{
  "n_layer": 14,
  "activation": "geglu",
  "parallel_block": false,
  "init_std_down": 0.0,
  "decay_shape": "linear",
  "final_lr_fraction": 0.0,
  "batch_tokens": 131072
}
Each number is 128 + 32 x the weight over its row's rms, rounded and kept within 0 to 255. Layers, rows and columns count from 0. The size above them is the row's rms in percent of the matrix's.

# layer 10 attention key, 384x384, rms 0.0493, rows 12-17, columns 256-383
size [113 116 112 114 121 113]
[[175  84 144  58  98 143 116 169 126 114 167 127 155 107  90 154 144 158 150 117 189  91 116 103 161 139 118 144  83  69 105  99 140 155 151 150 101 130 136  74 165  94  93  88 160 192  98  98 150 208 181  97 140 159 118 107 110 101  94 143 164 151 111 163 138  94  55 172 109  79 138 143  87 118 145 192 152 127 136 177 165 133  91 121 132 103 166 118 149 181 123 152 146  95 110 121 174  81 135  93 104  74 102 140  65 105 137 125 131 143 142 112 157  87 161 111 187 113 140 145 156 137 110 103 107 103 129 128]
 [ 96  60  63 103 113 167 135 113 145  97 100 135 127  87 164 169  94 181 142 109 126 157 145 168  92  84  73  91  79 127 139 139 145 158 139  85 162 136 129  85  83 131 124 109 107 154 134  81  78 112 210 164 104 111 173 149 122 124  86 140 119 172 138 133 107 173 154 161 128 154 122 117  95 136 110 127  82 163 144 176 142  99  88 161 119 119 140 162  71 174 123 119 110 105 131 136 120 121 120 196 107 172 144 222 109  81 130 131 105 131 176 122 109 117 142 122 167 125 157 175 110 169  94 113  85 146 145 117]
 [165  94 128  68  94 140  77 141 118 162 141 119 145 108  57 148 184 122 184 106 104 144 123  97 124 131 173 182 103 178  92 126 137 104 123 156 105 150 114 118 119 120 199 104 126 130  77 111 171  88 135 139 158 142 144 136 106 141 129 103 160 130 140 120 124 176 150 131  75 178  99  94 124  85 112 151 117 138 138 123  99 169 123 114 128 154 183 105 151 185 109 135  64  94 175  91 118 196 100 131 162 139  83 107 136 161 142  75 160 123 123 150 161 126 122  55 124 133 127  96 136 198  87 113 168 114 110 154]
 [137 123 165  36  80  63 106 166 129 105 155  97  90 114 125 170  53  80  89 100  88 123  64 147 126  88 162 104 174 182 202 137 146 111 120  75 135 103 194 132 139 124 129 143 158 142 161  91 115 120 117 135 126 138 139 149 154 172  98 119 129 161 119 125 117 124  72 114 105 131  97 136 136  54 159 113 172  95 129 162 108 113 128  95 130 161 146 145 149 173 101 134 103 105  81 125 156 124 121 157 126  91  63 110  88 177 107 128 147 170 143 147 181 116 124 160 153 137 116 130 119 112 160 153  94 136 146 120]
 [192 173  98 140  99 175 112 112 156 147 140 144 117 108 114 126 105 134  87 163 127 172 156 135 132 152 151 150 131  84 153 127 111 145 167 144 116 180 181 135 141 120 163 180 155 118 137 131 197  97 112 112  94 123 118 165 116  62  91 138 136 129 158 101  84 149 102 173 143 148 103 118 123 130 128 103 134 102 120 125 133 157 146 132 130 119  98 137 151 203 171 106 126 112 136  68 130 172 142 169 173  99 103  65 191 163 135 157  98 163 129 160 152 143 137  80  82 161 138 156 129 106 142 160 123 121 133 175]
 [123 132 142 118 105 177 159  90  56 142 156 133 147 116 160 145  59  96  75 105 141 151 129 105 113  89 140 146  83 146 167 147 188 194 112 199  75 112 107 127 170 116 155 159  96 199 133 152 119 138  89 151 117 109 110 128 102 158 105  83 121 138 116 176  93 119 155 173 138  84 118 146 131 126 161 140 144 195  95  94  74 151 176 111 220 107  88 170  74  89 115 112 115 194 111 144 122 167 158 138 163 105 107 121  87 134 143 121 130 150  94  87 165 177 150 154  68 190 154 130 139 104 118 110  93 180  94 128]]
# layer 10 attention query, 384x384, rms 0.0475, rows 13-17, columns 256-383
size [116 111 110 120 113]
[[179 178  53 168 160 159 126 106 108 119  99 121 161 151 159 129  94 141 113 160 154 103 143 120 149 116 161 109 140 152 138  93 145 177 169 104 140 112 195 151  73 140 172 138  93 151 212  96  98 116 126 130 149 172 220 151 122  86  76 125 120 121 111 152 130 189 147 166 128  98 118 137 118 111 127  75 119 132  59 154 190 138 180  90 177 150 183 126 160 130 221 120 105 134 140  62 127 143 117 200  70 139 149 150 117 167 124 107 174 176 142 133 140 143 166 125 117 108 131 161 158 109 105 103 163 131 176 124]
 [145 149 149 131 116 107  36  64 137 150 127 133 113 115 107  84 127 143 120 181 135 173 145 144 139 115  72 181 148 123 169 144 136  94 144 121  95 153 116 139 116  75 136 136 102 112 150 130 125 112  90 143 181 102 147  74 197  71 101  89 156 162 133 119  81 127 127  77 132 122 107 163 177 153 168 181 155 123 104 133 126 108 141 114 117 100  86  89 145 154 111 119 159 118 177 118 151 125 106 124  93 134 107  84 124 127 148 158 183  87 142 101 161  31  67 124 119 148 137  92 126 132  81 158 156  79 108 137]
 [139  94 152 125 117 149 125 115 157 188 101 157 133 158 149 158 120 159  93  46 138 147 108 158 144 114 164 130  91 155 134 140 122 135 138 142 228 149  81 130 150 149 164 109 135  81 180 127 122 194 155 181 100 174  98  73 132 142 100 147  86 130 158 115 125 114 159  79 115 136  85 161 114 165 166 125 103 148 111 183  90 143 169  89 156  89 131 126 197 186 112 110  74 145 144 134  78 131 113 122  97 163 101 132 177 197 173 184  69 117 166 185 161 108 135 147 117 136 137 143 166 160  87  93  98 131 145 126]
 [109 120 173 154 172 149  95 121 144 130 108 131 100 105 133 140 157 102 134 129 118 139 142 156 121  51  74 117  72 123 141 179 155 125  90 105 112  42 114 171 170 158 120 129  99 121 153 156 146 134 159 117 123  86 100 158 159  63 112  45 115 134  87  86 141 189 103 160 149 117 116 164 190  97  96 112 178 125 148 134 108 120 142 178 132 127  98 139 134 159 143  83 120  55 140 142 114 142  77 107 113 117 154 147 150 164 145 121 162 115 106 173 127 121 154 159 129 123 153 153  80 124 161 136  65 161 148 102]
 [144 102  88  87  46  78  77 153  83 154 180 139 120 153  81 125 137  87 166  64 106 189 118 115 130 113  95 152  84 109 140 160 131 123  85 130 119 209 112 106 151 104 150  29  66 195 118  91 113 129 117 200 111 161 110 159 140 168 110 104 155  83 164 114 167 124 137 160 137  83 159 138 116 133 139  65 108 152 142 129 162 111  70 111  92 114 180 142 144 109 139  66 136 122  89 109 131 164 152 120 144  71 128  78 114 135 114 100  91  79 139 131 134 167  54  85 100 124 134 133 157 163 139  99 121 144 128 105]]